Weights of a small GPT-style language model, trained from scratch on English Wikipedia.
Architecture: no biases in attention or MLP, untied embeddings, some layers without attention, value embeddings.
Each number is 128 + 24 x the weight over its row's rms, rounded and kept within 0 to 255. Layers, rows and columns count from 0. Numbers have three digits each. The size before them is the row's rms in percent of the matrix's.

# layer 7 MLP gate, 256x96, rms 0.0697, rows 23-159, columns 0-31
099:127101134145128130166151146114110100098100163139104138128093107157085101122118140110108109137164
102:157102127124124135126127177142108147156141139137156108136091096102117105125088112111100143146134
097:127101122194131125176125131104154177117128109139110123105107146098108053162122094139108118090130
102:142113091186124106143130148096123180172104137142163133125145098091135138125133146121156108146131
094:128091125062098116114097141135140152106116168114104148116154139120099103145147123172142139098144
106:133093086149151115114132191105110139175133115132118059137121154136129120103132103105165130094129
095:090125148157084111117155136136107103135164181106135151124135087107162116084074153126096095146138
105:089120111106123133108067165150164127129119121146092117151188140129122143102096154155127179117128
113:153123141137095104121164119119131144145139113158112143140159134160106149124067125170179107146144
110:102159105124122109100151148147120161128155091132133157084064132131130148151155087155139122098139
091:126097087146127148178141177095121148143118121100134175163177151132115158099147144162151144102134
090:120135146129108160141099176099096142121113095083138144156123098150111140139098127130118129122126
106:104091105148131164137144099149086128143158137129132128097141118109125172150115138147116126160147
105:127139112114086140163150171117115087099085101116124106136141127101117130164123125094090107150128
099:140118137151126140161154141160128148155116132119088099131113115124099128117129099140081098151170
098:134125095104153159164130098088078143161171163123129082145144129113146115123149128172157113108107
107:122151145151139141123106081155134125129112141104123145114163108119161115130125147101092120155166
092:132113123157142126141114119157166081125162159141118122164134107130150113154149146120124134130127
114:133131157165152115121143183129113085144160124155135131104146130131104156089073123119162079124132
099:101093106094140124117174181164094113106164126154127124158131130142124146130147135110132136134153
107:120119107114117157067145110146153155114152126097106143111132127142151136135108118138085099115120
102:117155080139121133145129143144140119130106094108131112109121121122133128130130128152098135101164
090:135125164169119178130107133143169099132153087127137141149125117169135131133094140137163130120129
100:141137132062140150129173148144129124127074119160127127168136171149084143148096143085099145129150
101:121103133058113141095145085094064124121140130136124148137132156085148098132116126115114103155153
112:110121112129107157141138094149097119090113146145109136151136105101112131169083145084097094100117
094:147117130145138169135194161141117145130158141161146111132145107107144080111103112143144104121153
094:132096135120152152124078166114155145133139118145106130089101095117117079178138133099159126102133
095:100112111092166117103150169151166109191095152101170141155146135123073121145121154147132108133149
095:126065109123141136143163118096146155148129143129106104118147176126132113147122099104171133126132
101:106123098093146082145106108154123147113129107197118168095108082130107110114101081142092123127144
100:131115109093112131078170092090070129108137095126139100112118144122132099158120098136087130118142
094:131103120139115118138113118118072154122099132145152112100131124114127158133151061183107131111163
099:096118133122134130114150110130130120100141098153121114112152120130134159104187114140111079127124
097:093106146164150102147130132129142129157096129139164116109175129137088138162138075132156113090094
106:135149152129121125070147129131106135112134103123091181133133115129122146109122104143129176145137
100:091152139197111140177170149106117141152148154143103132094151130122128113109129099116157145098130
091:134136145113120126090097139150124169133174144132102066115149145130141103143115155142171128133126
096:104113136130114137166126133149104119158128115122187140132100089170121114129146153156115081144146
096:177146096093115119126156142188096172096134118158121156125120117135111193133095100115134149160135
090:145116102160142165144163156065101114110150132137110151113120118106100130090129137137111107121160
088:103126136070154177108148148147130116158148149140129121123112149127123152098064177136146155112151
108:124114099141128153122148143155177160117149088112092094129107122108095116137145130123120166104130
109:157123131118125176082098152140154160096100143108147170179139190109165136117098103125130125088127
101:116129174141115162157129132086087165146176148121187153087091117127132137131121132106130145151145
116:141120107126102101149122132156101140139097133120138126155111176159114089168108104134139149103121
096:092141085106173098120131134133101081143181133125126105125107131121131115141127143155131086101133
115:101104117148140142127165118136113107166103137166093077150113131149103108153117151096136114145128
096:151112169140154150133155113124128139120147096123146175151143149114085111108129153105124126104165
106:119121131159120136125104098099125110150094104166120108125143121163159125134158133137148132069117
081:157122156155151073143177159094142108123159118169123120119109113112119092138151082099092144104125
108:131146135139108125169125095131110090145154100148100139150135125153157110135087166114136100129114
110:106109082168127134128099102141155106153116126148150120112152132090117128135127087140159127172151
102:117103115144103136135116108190140128116111108156166080149152151083143131105110122113157175121117
100:148107133112139124134117149123155165173093143154156150164128159127116131160124121108126143120121
094:140117108171133143134124137149122108133094145106137117145124107105140155134151151106144126110165
100:151135127131123137116109124168085119122082115098097124196130150126131123132141115136085110136153
110:129103117139136128128170148103098142114128094166120126125103147131154076117129130172133137126107
092:110124090149136160101109150167098115142110203084111132105114151126160102116130133145117106174123
101:145141128092180127115125102130108151138141121079147123105102135114164111141070094124132078086100
095:119134108109154133095120145110141109156137098149149148144162121118115147145091145123112135131155
101:138185096189146090115133157150148094134153160122142179135152158128125126105109102150148119158121
099:166149118102097172136160155105114108145092142114085118115148130101075168138116097182167104165121
098:121111125129125090105125168148156173111154134140073074126153117122169147112150098131156102117124
109:144133100132084139106134109169158131116143196154172120141150137132123134163138142162146120124134
105:149064166157121105110160154109106124161104112179156129100162119110132129174125130167115148125136
099:084128141107143182141120124116077098123128181101150116162113113130142134111182147115117121129147
097:141110126170126118121158095114108134162151103075140127115133123125130113103154145135147078166097
088:073135179147138148161123120132142160119080119139137135112120133110131099148140138134149126116137
099:111107151139123116123121129124146096140151167162112118127119136094077131113099146142168137147125
101:118110100120187095132110106169103127111162106145138103153150111090119132154141126126119129143126
102:141104116104152142144112146129122137139123107118098146135095132155145097083121133103141068144156
113:124099120141112148158149114118089103164093100110113160126153149137078152160140156155122110087128
076:078124139107111153166121116095145128123123121152118165122138096177117086155100157131154140122098
106:120120120133136138107122178142101117146116114140119109089110120161136133131117103081110113130140
085:161125155139114100155094124143096126130118130155135156160126144136109126135120130136163118095133
092:146084111105077117122131123108137117155178149118141101152115108146155124133099132132127168156073
097:152165171169156141110184117138128102114106063142124155146151130088091102095107112121152130155085
107:093093100150103132119125091105094133124152083125096145073159132139109117163142092130132154125161
085:149071134084121105111177164141169144129094144158143144094135129134136082145108137127124131137136
105:139153089120153126128112134107110098114139120165150093106117166154143150133136181120130111115128
096:153129116117120110116175096111117147131153104160124080160133134118128128162133092119141118123117
090:175150092209140132110132118109147138138161143144110133114126127140133153129120143079166136109136
104:101145101127119097123168104097138127126160155119146118129106161095100096115133128068166102114114
095:146129145134145183117080135139103171109130137107156127152122128155087146142133093122112159109155
093:141114122120097147105095139129160178112161135134107102169113166145098080158109099129135115147144
104:143124161154136128159119112154089172098151117098104072161160110150109152145127111090111084138151
098:131180126077080142112115151127151121143116160127143107158154131074149153142121131113125156103144
097:135170149129194134119092101133135096153128099167107077146127106091118137127101157106100191124187
087:111120163176119097130113106146133109159125165135146167078143156092123161156157109148106104143113
093:118128123134143110129156142119141160177128115094134151131114121150158148126122157099123114142109
096:123142147130140118102135127112127154103160128121129100150166140160107122152108094142132110147133
100:128149147135113111123144120061102101133116110142088115127098129128177142146134118165154193116143
102:137122093124147104095125110102124124113079147128124150164155120126152123151145153119137155087084
096:142135121119102102146145116109110130149152112122130074130089092143124150150104125100108147124117
105:121179166142084143114140164113131128125165095126083124130141125161070105160157080137190136071146
105:151136148166157082113082142146147152146127147158131121091110204113160136115116093110145143136122
099:139115166154133134154089204128107165119135118111135140153142101089132129070067127156130122084109
109:137168139131074155104166103192106108120134175159147137157142118127122121173132117131152128140090
101:151129180135098115149129117129151113131141099121058098100163118096150120143136104105117124162092
107:095169125141130160119131111126126096119129137156119137165168139175137133158102142167095155095091
097:119147116139163097174120096111124112145133143122122167113116102137124126144113157157152156141120
090:106169183048126125081149134109114099158096104149161135130180141122140143131132136138142127153111
109:144129137122097110133086105097110082179096121099142140145149131118115096131126130115123090099112
109:130158120134117189116142130135106104138132144119118077086146092113153116159163077137112130127088
087:129123108104124152089137069130111131153156125176087131142146126133109084153155134113166142118103
095:161157155158114104174108124112122115170121148138150103080161142164165140183134101121119122134109
090:146115131127149096121131125182167112116142110159122111173143107127111096133171105130082135116153
107:102148123094117158117091060166143086134085115147163107105152091185097121143099163102121152115150
104:123106134141124122156135108160154088158130145159128108115141132146119111106153127108126157141141
082:155166119124110118084174155124126136146080118148125155124191125113103140095112138103099108106133
110:144113121145143109119074142106107095147144154095126184082144163089150157130115160146113166113137
099:130129122138132115130143110141111186153086091129116147156195133133122162091117124116185154118122
098:134167144108148065104132176148118104147143142142117086101116177119117126116144126143121178103146
101:126113135127109113126112104124153124083136142116140132123138089151089154190133154130158165133110
105:148133126164157079090133124134140124168154132169078132167133169087167130107146117108139101122115
086:107100105177135080145105109126165155138111103159176115154135109166138140150080163130178134154096
109:158081106117110129151153142138078110139140084106121132142128162086167131078129109128129115167134
099:129149107086181146115120121136098147137144101141124137156097133121153192142084121155130191086160
109:125075113155087121132155181082126132165087180126139132159167123192149134099130161139144131144132
092:181116134113106138086117095165095134187126149146126096087126145113111163106103129114135093161124
105:097149138112150160113142165149153141124119156162116126103149145147119107107157132110110139120107
101:142089140176100153114134132091072130108116109161152138133132115179125146121165123136160134122157
100:111108174067105129165174131139158152130163071115074113176134134120113086140142134117116157130133
106:101080105104156114148158113136116138107128115151148111128118138113138158117142121106121204092141
081:111109108114140123118125134096103155155185101086128139148133081095109148090116133116109148106132
084:131146116112128122154127129077146146150099137116126138141155100110153132106125137144155129123137
099:147163112173103155138170126122096081112118087080104140125132136158149122103106036174111153153142
096:061202157151106139132122082149110143099083114143099113111146140110136116121145124129137167126175
109:173085087122151151138149114078076169083181122133093137140161134122157139147172156161086153116114
094:130130184160119122100132100119101115131084105139113120108132165113137161128132105130101130143201
087:124143110124133091167140104168137159117106144111125153166131099117130143130118095137127106139153
092:112103137162158202108131144120092102133120133143091136117110124126089150126086150156124079122131
096:119090155089146130156110137102083155151082125129103113090146141148153144150136124120155108124136
098:146153160162131103076158123164124146154159159139142116158138107128143188168095093110121170101135
096:130101110125082115128133124095128147146113099132076144159107102150115143140088113101120136089127
104:141130137144132125116175121101129139122141168132114139094115111077127147114121163106130116161126
# layer 7 MLP up, 256x96, rms 0.0695, rows 23-159, columns 0-31
103:167108140145088114107150131127127138171137086166154136145097135132127069119117107105110137088137
105:146128114158106164126150163139123159118146131132138090116092103147133133122152120177137107167168
095:121102108182109125143130140136131177108085104182111117113108153123115081115132131118133160080136
097:111102139154116133153161137171074111071135169136127180146123135129130106135146127117111134118134
095:138123148098110089121122113125119142113119151124092096093149114118123111182166113132093128131145
102:120118106117165136140124101107125145114100095160133080152169135137121100119121110138175136108093
100:089165124119140108130105141119119102111145121135142098159134116131133148124167154110149158181083
104:147158087161146087134138083100093169111127149139141114121123140126109172135131101119142099110122
113:141097120138117149083124128111129134085148127142152150085140085149117136124132178147152141134157
109:131115149174152130123161120121130118097092144153161141167121119140136154140122101138063190139162
087:124145094170120134125164146154105073126111138129117105105103131130124094158147156144110141119148
089:140156129134128163149100127172123123080114124143145137180140132148208130071161157138115085093144
098:091122075128163154126163126143131102140108129131134153115087155179129156137121167139124158145115
100:096135141124106171127086122103071145171132109152134100135085154123152152120110155136120116099133
097:137108127119127122141107113112139148105140126102144136135117140133071099135095148100109138118084
093:143126125076156165123161088131122117119156171113151130111139132160099114109105086119147103074138
107:161123133141131172158108096086105140151115114144105134102138123134155122095138129111085125102143
097:125172166134123158075130115121136137164133144136119125096071111128164157126118129105132114146103
118:122128104102090083142151176122173120146142095139150150096193156102092136116140105166108144116164
096:111048136133132140138128061124107138138096140158166119115129157111094122114118130093139106144123
109:133153128114090176077129141097099145102113130091130153129115117106100119135093136166146137123162
104:161077121173152139142131086139110128127119129145172157133125129160110162100102144139109097148099
091:152153175153088103077148121086090145173157116130147122121091118113129149133107166136115151134089
094:127140131156101133119101109111149089133154115144166121146147131168133119178110065151097141170169
100:168136084115179147127101150147160105152113101104129113102074130154125133081108109135088143100150
116:145145089137147142093138148163114156082139112134136143135151123140166102137128114125092069157129
097:160132159133102071136125156119163148096140130154112135125176178138085127134094124133170120145124
099:130136151109154109113134076163135110116132117160101095085131158141076124122155138169083157192187
093:104161089136127118077156127119131157146122126121167124118116163114150128101136140137101108120118
098:118130133140144148124116124154133110100112104120151135098118082161109161172123104129098118172170
103:124097100118114096099132133103134132146126191120135150119150109152120118170127133093078110140145
104:111090104135120152127134129112097120127135092111183148113153132176164122109142141111114148143141
098:172131110152093143145112063138136104118118133169116097187083154087178076144141100132135117133127
101:143178118170105112158115117089149107109114142124156105164137094136130112137126121161123113130141
097:130148114125147101153113142143110136153117147146140144129111128079137146143115127157088136116158
105:171172170162133124119128092157134152113138161127150103166127118108132115126168110144125105109103
108:115089134110097118149146126136115108152122147149165145133129108147107156126085121142083149087171
094:115179120088077123117134101136096123116138107115112149148096117139183093161072155137142138108143
097:119129183100163115141106186144113150110149109128081138129132092105121125142177142127100081127139
092:141082122112105140138069136155133130139131142091114099144148148100090146108141117115155100128125
089:149127113147105156102101152135133112113147163102163113132118103129150093102130098160122083112098
093:131145121144187092126132093065109128144175126112085129151136136108154144146117171096147151150117
103:145144119150152102122147071129107085092128155125126148097138097125083141126130126140143135127119
104:181165133120097134110094109083100113100129125097153121130124140149133138123157145170114142117108
098:106113140178150117113108141133150104116100126151135141115110086137161151096168148098134117131153
114:114089147110131123144114146137143176122145151080105129101114141145131172148152132141151173112176
106:069155108155103109135124096126087074140096125073140152122125102102106098092136143136082077144093
113:088115145149131112132124127150140131136158110108105123123114082109117131106142116109157064155166
091:080087140153119169107119111117112125091144142126154119157117149113133120158123115168127178146139
102:152158143107125151092124130147109124125123107139180076109109077145127111094050146129132133104143
085:151134109158148121131144178121138110120124094158135112119127121184096115169116128153175157141110
099:186162156156120138124076146101174151100114187140159104093140113113130144127137128122114126134129
105:115118118139116158125111134100119158108103093122103161096154117153165158152153142140119084137087
096:109125098185124091120120118161154144120150122145104103139133118127119159130130106131132167153175
101:135187149126118180093118154126089131133152169115117109123122093131133146139078174145109107175142
103:123087130082127113126109172167156166152132108100131111125100125129138137172083084090142126090141
098:144129137110141108106110115154151132157096143139092122182144130114120121179105126137091124111148
103:127059148140122133170158126141108126114102090105095127081136111120125120111153123138164143098101
106:103099093098134125138149124145124070123095173127129110115137100130102119131140136144140167145131
108:142089137111079122119172100167142108145102167107129157137128149070116136125179089111139135121137
098:114073148128133136120103098102120133122106131148118147092155157084088113105131123079104161092133
106:113128140088111165146163121150112103060161114141098139107160130155109113129114139085131172115091
105:103142111125156077156154127105100160127116081094171132134172137077119139141166090115118123153138
091:113120117115090146123154169151128125136154146122102080105099117105152121079090080146144116103155
117:092113165110174120165136154141098145077109132143120073123096109111131122092118097163140149153146
101:113153109081160138151185170089115118127116068103153145139105120108125093153127100152137122128127
102:113088156111099134144173083180107156115131134146106148084111132103089124135144125133134138172150
098:138163101169134132165103137149141192137142130147166118118128156140130124144165115157169115134100
088:137145079140114102110154163124129119124118123088153134107144129155129112126121165113143108125125
101:180120121143192113118101158117159110129155135123186131111122137125118158122126091104177121154185
101:109094088120144201134159136117124103083099123146100128159117144143079133131091165129159151128132
095:150170112104164060128140167139128140125144114112153107113111157138147103105093165118158123131096
112:111171139103141101085163099150114124110154158161142141100122120179112158113136149123130120123142
080:143122159133144129129153114073142146116128100144087126107119120189149136167123153085135129133095
101:109168166143119121151123121084130140114121118156126126144099164144130106091134141138117132145162
091:128113159157082140111154130102101128110109145142111164086173102170095175143133131156145164157118
097:135163174098096119124097101112126132106110144130126083136153165109133130138142147149133118137156
099:153101118100152130164173166140123119108144134167131128112156160116114145152138097140128150103185
108:119133128107128134103103091117099159154116108116115074121150130152080149101114102059166171076088
092:117177119116097107113147106111161120148144109128106112132142111108147143140136158138155145084129
104:114178118153127081149160136118133133147069124129138133172133159119159128132158108107137152091104
096:127128126127078106132122126159117060126076103166122123115156130174131165095114115132151072121080
091:119157143132091141155159122137166132122127130138096106120139132114148116107182135136138142127152
098:125136129133152142102089125105135106152181122101119103111099108094144090112155150128176138127131
094:141119169083111143128165130125119145052135121149119156117117137140139148101155106113090145116159
101:088146137150136127125118152141143132097133114146130119094119111127086136133111131134134124092161
103:110111156130149089159113101107133116135153115137130110177174129128097070137132154106122113145142
098:126103101125053160083107154119149118086148150088141141122155137133120153145107139152125163136098
094:104119085122073132148140105083145150122124155090152115111100148129129103122137120105135147129162
088:109138177136135160125128132124133104157126109076135143139137110117101117132127103139126117168135
092:138131137141103103127104095133120071172089131158119111157128161076111098096111146135101158125123
097:079107142145125133138095070155130095116154183114136131147113079105166128116145138115104098157112
101:118126159088143099146125170144121104142130108134115102112093092111153113147103106113101126111109
100:170106081135099123105139135136099121125107123137135101145114126131133168105099129131169138132121
096:114129120093123132093170150130133137126090136137110098103100126129116153148109122108121152146138
099:114144136120110133098155115121111148122146130130135117155144143104119109113134138138170108087095
108:138144143088116141123094128110135155144143182119113103149100064130091104157102139116168152144110
103:153123119148109133079131098171143139119126118096107114152162119157133133173144116086088125170124
103:110098125143109143130129111099142124127119116151164175099099158148102136119129126144113132119141
098:123135104135111133110158108111142117130109082124108174160125150145110109128156100154176170154159
108:122147169195183124111181138147129145078158141114148162080118127131189104160140145110126127075098
094:152112125113133122141140068145139118088167130140113121145144153145125135176142097144187153135152
095:171161068119084121127136143147129105130129094121144136086137114136144144136095131123092115149167
106:117129105101136139134143105168150133091095134150093151144162142137104102110141162113167150108085
102:084101120144133138098129127095143158166110134164135134116147094169141122118108116119106165105132
094:166132136161145147128161139129071095117056098145151129146128120136104123133103100144115101104158
100:105122075100124152144137133143145153128144132145134154128164150113132131162117115115161144145128
094:133095133114142169147158101146086147129130095112162110107098097126145090121133142130108133124136
100:182131099117157174146099127154151118121112108158149121115138134112154106137101138105140127156079
099:155144120101104144121118155132096116078106129149125138083109164130098101123152176138115140121138
094:082155106060171134087116118135112126094143149088106151145157128127132103144145125147131141135100
110:168169096170124086143085104147125151111118127113129175104123125132135111151139145103145154110112
098:159126136090127122146152112147146125093132170135106116160124116132151078145105156141088112128139
103:140108126150141119117139110130119119148098115148111113171134141181127122103120139149168139130129
098:119166172084143094143130063138143103109091144123117156143132129115128138116090115120150080104157
103:127130141117137129105143142092145094105142145089145141144123104079082163105131121145125176172107
092:153141103121147098137145121150109146134153116103177091126182150126143118114058117133109147122126
106:090106170132136139135127197138132127140121132125151089146101133181140143134135138099129128148122
099:126119123117112108137133115136101103106100123112142140096089159133163173108101145162103147091123
099:170101110162095141107106192105110152106153141123129122114120108124144123100129147110166136153149
093:158077122147122151130119124154118125123091105094141121123120137213122164134107107133146111133117
112:150130132138093165091145145142137124108145119126185115148089105115095128111086105157122133154163
105:089102103110143102109125120121113102144163137149099157110138114105153099105140127143147163152080
091:112122133166138145136071154145109147182097130125166062096136117150115096117134122139100132124129
096:122097135149148038196147119110147136139160118114125124156121140102127135142136118096145171135120
091:175152158100087136122071110139100134130151122114139095128121080098160157139140128108136135110083
086:175152119101101107106124148177101141117114113078159133136132137170121119162126096135119104127084
097:142140140154144064135168109144130121144104140135107167086139122117104143169139175133105139140120
105:091136140083127105093159114088120108171111166139187157161117107107133106114146100124128154134096
104:139098122137139094130121146109109117144132153138112103126153108082160168133169137150112181142080
099:129147155202094132074132092157137103117094145126137137130121107084150116156117099127122161116074
085:114095099101108157137134146101105129203082157142071121144121154084135139079109126147136138135114
094:147140127156130126090161126108139117189142148144113130128125117162132159107147125115071115111130
099:136098138128127102142128126116130113148153114122119136127118113110150111130141096136122120169092
095:125083111129114096100160160109116098142143146128125078133107114113138133129172080146126091133120
094:106127136146097130127189096090093158163107149126169119150126123095149167122134089077132113128117
105:173103083111161135145140119158136104125143099159157152126145122104100111120138149196109144147141
# layer 7 MLP down (transposed), 256x96, rms 0.0699, rows 23-159, columns 0-31
105:128113153164154147140147142102124134176168094153149101172093133109103106123135114107140140121089
104:144170141142134171174140115139125147111143127147149093129100147134151102177150150139150113115148
097:106118172135124091130097147075151145144160144126147187123101099101121100095088155098157106146109
099:128120117098101170153124128130136152122134074163112098149146118085155083131142098135137133142125
098:111090144082127166090115111120109130108129163134159131121121103143099118120129125119145106113093
099:128123156082100182127138128103105148109110132162126139138128152116154125141146161189101119124149
103:127135130146107076143104111135132101092160119116097107168134153121175149088139122085075133137122
103:131181161147142081134160116181105130119172132128132116146071139110170115137134119113121086147158
111:120143110085120094140133127126151104164128151125154130117142118141143122142143135120107119145092
106:124147108096127113121054103132135093106157110110187125113179177119118149125164137090165169142140
092:163068111145121168153128136096150127089088154127156141177190120141133145114133112139155108140119
094:143111088073144133074145118157175144110154146118122089103126124171131157123152135151118128167152
092:134096114121109129092133128124129085100123115119130101122136176124159072142117113113116090157134
103:099136146129148108128133137120127105118104150152141132139116166114132101097112084105096080143114
100:130157122129133151111154137107123110140107092162086135151125150135178092156125092141111120158099
096:141120121091123107139128137085143123189108118150097167102173102149123122119135164139105128123145
103:102119146133151073127172177131141123107123144143137135154142118152141164113136158113194125150154
097:139129136195144120133132119120096156131112136099118104120096130107136135115134143116113109106135
111:106105116182117082114161159138160168157134144152121209105163133107142144136076118123153143146177
102:080112091129081128130113133160115160076144131104136106141147135133137144077129111142104146098100
104:146092088091106140103156131148165115134154131086124095105164134137122075152129132097082124123119
107:107086127174168111118127124152163127123138139087146149130126128149142120115163157116155104158107
092:157141151114130175160104139151131135112110132183160175149136133147133130165153149094091091113138
102:170132129090139167103165113149129134161080076117116096148120139196109129112118150118131142117154
097:158154067142117122128078161126145124177145131113142156111158110140110146141122166119102135098124
119:163123124105200162113134122128101123103097122142131131132105137175153139126147141144152090154154
094:139157120160142113134103119118149142122140122114128118066168151115127158188112137152093152147122
107:102116157155133118109132157122149107128098123132113146165143112124136113108147134131095160146105
099:103142109164105102118143156149130171097145138102122141115131153166137175120132135096138148105161
097:134142095105202156146100073120122098168104117110137119122136161125097098137091142124132128134186
103:124155174156080159138116106138151139108130085118165081149110158104098119139122172082141127144119
110:141115128142108116158146131127092119115118131098166185154145139168131121139168176116129168138136
093:134086094128118114148112150107162083059147094111123131140186111157109129133154124096109126138122
097:118148123151134091190114148093108133142110101105103148119151140113095115155169123113152125123135
102:091132121090119131157131147090119095112158153091156136139113084153094127126133143147131146079137
111:109123147135173120122096145134153139131105115074144149136109150151154128097156094150108120126114
104:118152140103101149090131122137152081135134149142113160119122113129129126120074088136087157076137
097:122159169147128116126138131164124106106154117106120102120144156166077136102180118119101101124137
096:094165136125155145121113138110150162116143129087135146146128152122123155107126104119126137135129
092:116126137135158131125151119118111153130174124115126087135123122164158133115155141103152155127141
093:130069106170131090134150181108143129133128099138134116141104134091120194092165134128127140086165
089:179131118123100146149089134110093130112106099102164144158120123122141124117128135162142150127102
104:154123099116174103103145138103150103167156134112109161148136129144091175100116110110152109152154
103:145131189159155130115137140172182182138130142146123131150149142098145133128109136126121127120158
099:140150121101161139133120098160147110096119103135086129133145196136132122135148119106112128093121
107:155144148126131158106129132144144115143098144125121110108127130092135095141123092117140135102157
113:097151137122165123116137062114110096165166102076130124138127113103106123137151134162109059111161
112:107111118140177116152117088140142100110109158150125121153122143107088127100142108168171117116161
091:082124158097141146111089146151157188130123154145101146165111118131141109117137107123155123122123
104:128127137145156117105118151127097107101120115166155124160104112110130094154141114139173122084158
087:122112151123127165130129134101136138134103107153150125163073128170129099166122118119125159103151
110:152133123155111096171110101096165143126134166117120133144166067128124115135147138144148111116084
098:121171134120135169164116116133109136104082119099116105172070128107135131100131134160119146111077
092:111121131153120156100126123124132122149132110082094135101130094164117126151137140195125132106158
101:145120109088115135125134148164142166140126094157185127108139185126178160147180117084131159137117
105:126136159118109126114131134116128144131073089119209154096131117158121102152114107121120117096116
095:095153156130152138112115134152162111126117094103115190114097163139119142121148135125134122140180
107:110116179124095191191114141131142103129112111136150163127107127161104081137086111115132082124124
104:116167096103156124099152067141118104136089165162143090153142109136129138154103118118113156147111
103:096133137100120138152138121119130144172121059110139105095152121140133132151155084102148174159128
098:153191113115104152110158139117108110143128106155124116160117103174131132142101109127149126126120
101:142110102163186120177123116130116151150112157158124119149124135139097155107100155103168088160127
105:125144126139150114134105166099108154141135123102108145094107149138108114089112118121179122110091
095:105100133134152113121148101156141088116138106113097155136125108189141133107158124171153111116103
111:107142110111146088143169141153121107149120117147100123117118105075093156119121130156120167168129
100:142094164160137100099104187109147145180139119154124120124155126139135116110106134133118176098112
098:155095131096135121162127151096170138085166120119074165117109175094122135147100121091101128110173
095:123118128094153142136093142112122138110124129107117108162081167128108153154173114137129101101185
095:097124116109174122158065087164172168092142145160139122138115095129142105120144115115127174080113
105:147124167143139176107109151116134140100063139147125135083156178102147129125099111138109131128126
094:168128117146128152130112146078126154087137091133131172125140156136129097129131076138104156139097
100:142157159164108156138088118152144143133117171129134131143147093152114123155081140113103168106125
097:138093176145153099148150135143120149119115141117158078149120116138133166121130193163140123170136
080:146142129143111115141137131184187114128101128151142131124091150134113108109120144113135115166145
097:086077109159154154087161108114130098115094151110083157140179143090132132097103152122130117123114
089:133150078097145100131127134147100122146124130138171103087091092097146128164122127135144089166107
092:136110112194142139147132114158138127123090143164112118053105101124139095152123138153155088086107
093:117122156137200108108147122086123154141112109176107117154119109112114078087092083139164127117116
120:138159147142127124124135085114111114132099146160120077126138144146153141122115140110177175129121
095:134070151144159131098150178146121107113133128145129155124113150134108107138152149127113100140123
105:145177128123132135144115159136119133109199103155088129100146134131151141094127120127125153166137
094:150120122125114150129106116147136118156148088150166150127161111115087142157107126109097099116142
091:107150150102137101154104154141146097095138129048113117085145134121120137144124095119119090126178
103:118137118116145134069112130132158144098153172146137117099129113116081093120159152151153147147133
099:067158097167121109129166142108162101159124137115139148132124117116153147165122147111124110159113
099:138130142127121140148125142127135150142158127149122123123144118104106110157128130143154093136129
107:100147177143110135150158104146082157157134112139123157106107145136161111152109114131126104129138
098:145101120175153128113111165131138140153139103141128114123143185119161128084094180101150146136105
096:097131143144135133124100113112085153135154142159146110114135094127109162119176152098096138154167
088:147145138176162089180121115143156123135119158146180143122167146140127141181120112122096153144135
091:126119110111122178100142154111134184095118145124134148107105127119141151129135138139165095122095
093:110138118146125122116096120087141177122120153166102175091124125139113113159147119136130153117140
098:114099099143144138163140093086073138123101131146135121133127086109130153182139151134158132106104
106:147129103125104144143139104170138134141110106113157124142122157109132110132108139173114129127162
098:078098087156142133139094146110100180097114075160123101132144119118167161157168127122138155155096
104:193141150120163135116151113101115131108112158134119102141127109120162096154142078122131127142155
097:148117146120147150095128094082103129135141133108142143155091158107133187113094096118151180128120
105:141129127098153128162117147128144134081117106089137158168079137143122114118116103180149149111105
108:135134107139166141171087136115114158163104109144083138122118110093138119136115123097115117111120
098:119134155131102134107161102091101121084121091086093148167196139086117128178127072096113138126136
106:154157123176090132173128124094116163115129092127114143130162126122166158141119145110126115170128
092:149174118127127127153121111141095133161120131110130085158167083160098125095129126160132092104112
094:143150120110109092128137134128126138155139128134098147167166154090142110142110157164131083112107
105:094136107125095118134094112138134113149147156092128118120136180136134146164142151097137113091159
102:111124115129156112107109132129139178075183147142098110136109112134121139152158104123073113097131
094:127124109122135180126134082133107123138148085135116111138140119129129122114134162117110108119108
101:086124094110132136126146123147117142085148144133143107088138088123104150129104159109159179137135
098:143112134118151098133126087157103167064153130154174075109137147110143109147155128119097186130158
098:103109101116099111123102167110108133143141059116099113114122097087091157177141132140152135101103
101:133167141114172170092157124152136159101128099123140129118124132135144129154121140116105120126149
096:088182161081153150093133143094134119102152139077140160188139135153088139157117130114147120132111
108:146126081136110097166082104172138150129132165135127117074119145136138108119098109126097135135140
097:110116126147109149155130176119081094148133063109148131102117123161117141139152143125148155139076
099:075148120092115124175152122155126127102117130093110113101119128102174155144129092099139126161124
093:093084165161173138134104127116121120123135171136113100122151130122149129071136162181133125099122
100:150153168120160163159126143161164123120122136096147105112090120147126139069084112161118068124111
084:146144143123121166156079111115134146094122120088122093096133155141106125121140063140098170161162
107:110174144158068101111142120131141099140150140174127098152140144125141164119118143167162138101137
102:129143140131134166141129124141130158143127127104072126131164081166106136128171098104130083141088
104:129157170124140140144096098148137142147154074140109164092136171120147119162162070121123158096131
093:133156137139131143156114132098120124108176131120138122113122114126131168101170134093104115092148
106:109107146153079135130123125136126169138160153115115142137160127159163103124148144141140127118146
101:130109111103114184099152093123122132121120100165170163122129130138115120116137139134166161138135
100:168116147083105129162146111135121166132137075134133132184128157103108125120111186121153151165128
103:107144128115111152097081150087111130121115129103133151125151123143132123119102156179108106137107
092:153191161108129093165107128170105151140123146062115134130092084130117115103148147111106096125141
086:092116162107102171149140117135184129101080132151110111092120142120157156071135123114152158130116
100:139108102122144166142136060182112075157139140162098153129136154087102104140163134140112143166113
096:076129067089130146151132114098134135141161124138100135141091158114130131136168107114100132128130
105:092153166137130146153115158171149130150086161150138144101137179105097119101141088122138119155141
096:123129159116101134103165108104109165163094156136138122111157144114128096092108116129114084149179
086:126169132177098078105146124170140112119162092108137112120137137194122106142148137114162128086110
091:073142120099116101151116142152119102140174108143134128165092093165109181156128133185169093103121
098:082124154138143090138129104127130136143095113156113105090154131133167134104090155145148144080139
095:102144131136188136109112102156118158140158097107181132064141162134111142092149145112083115114131
096:142150073141113087107136144168130126101116149088081125070119143111129120126109133138113128110128
105:080159163109140092132087105141117127136125115120124112137154126143110151121135104104129122086137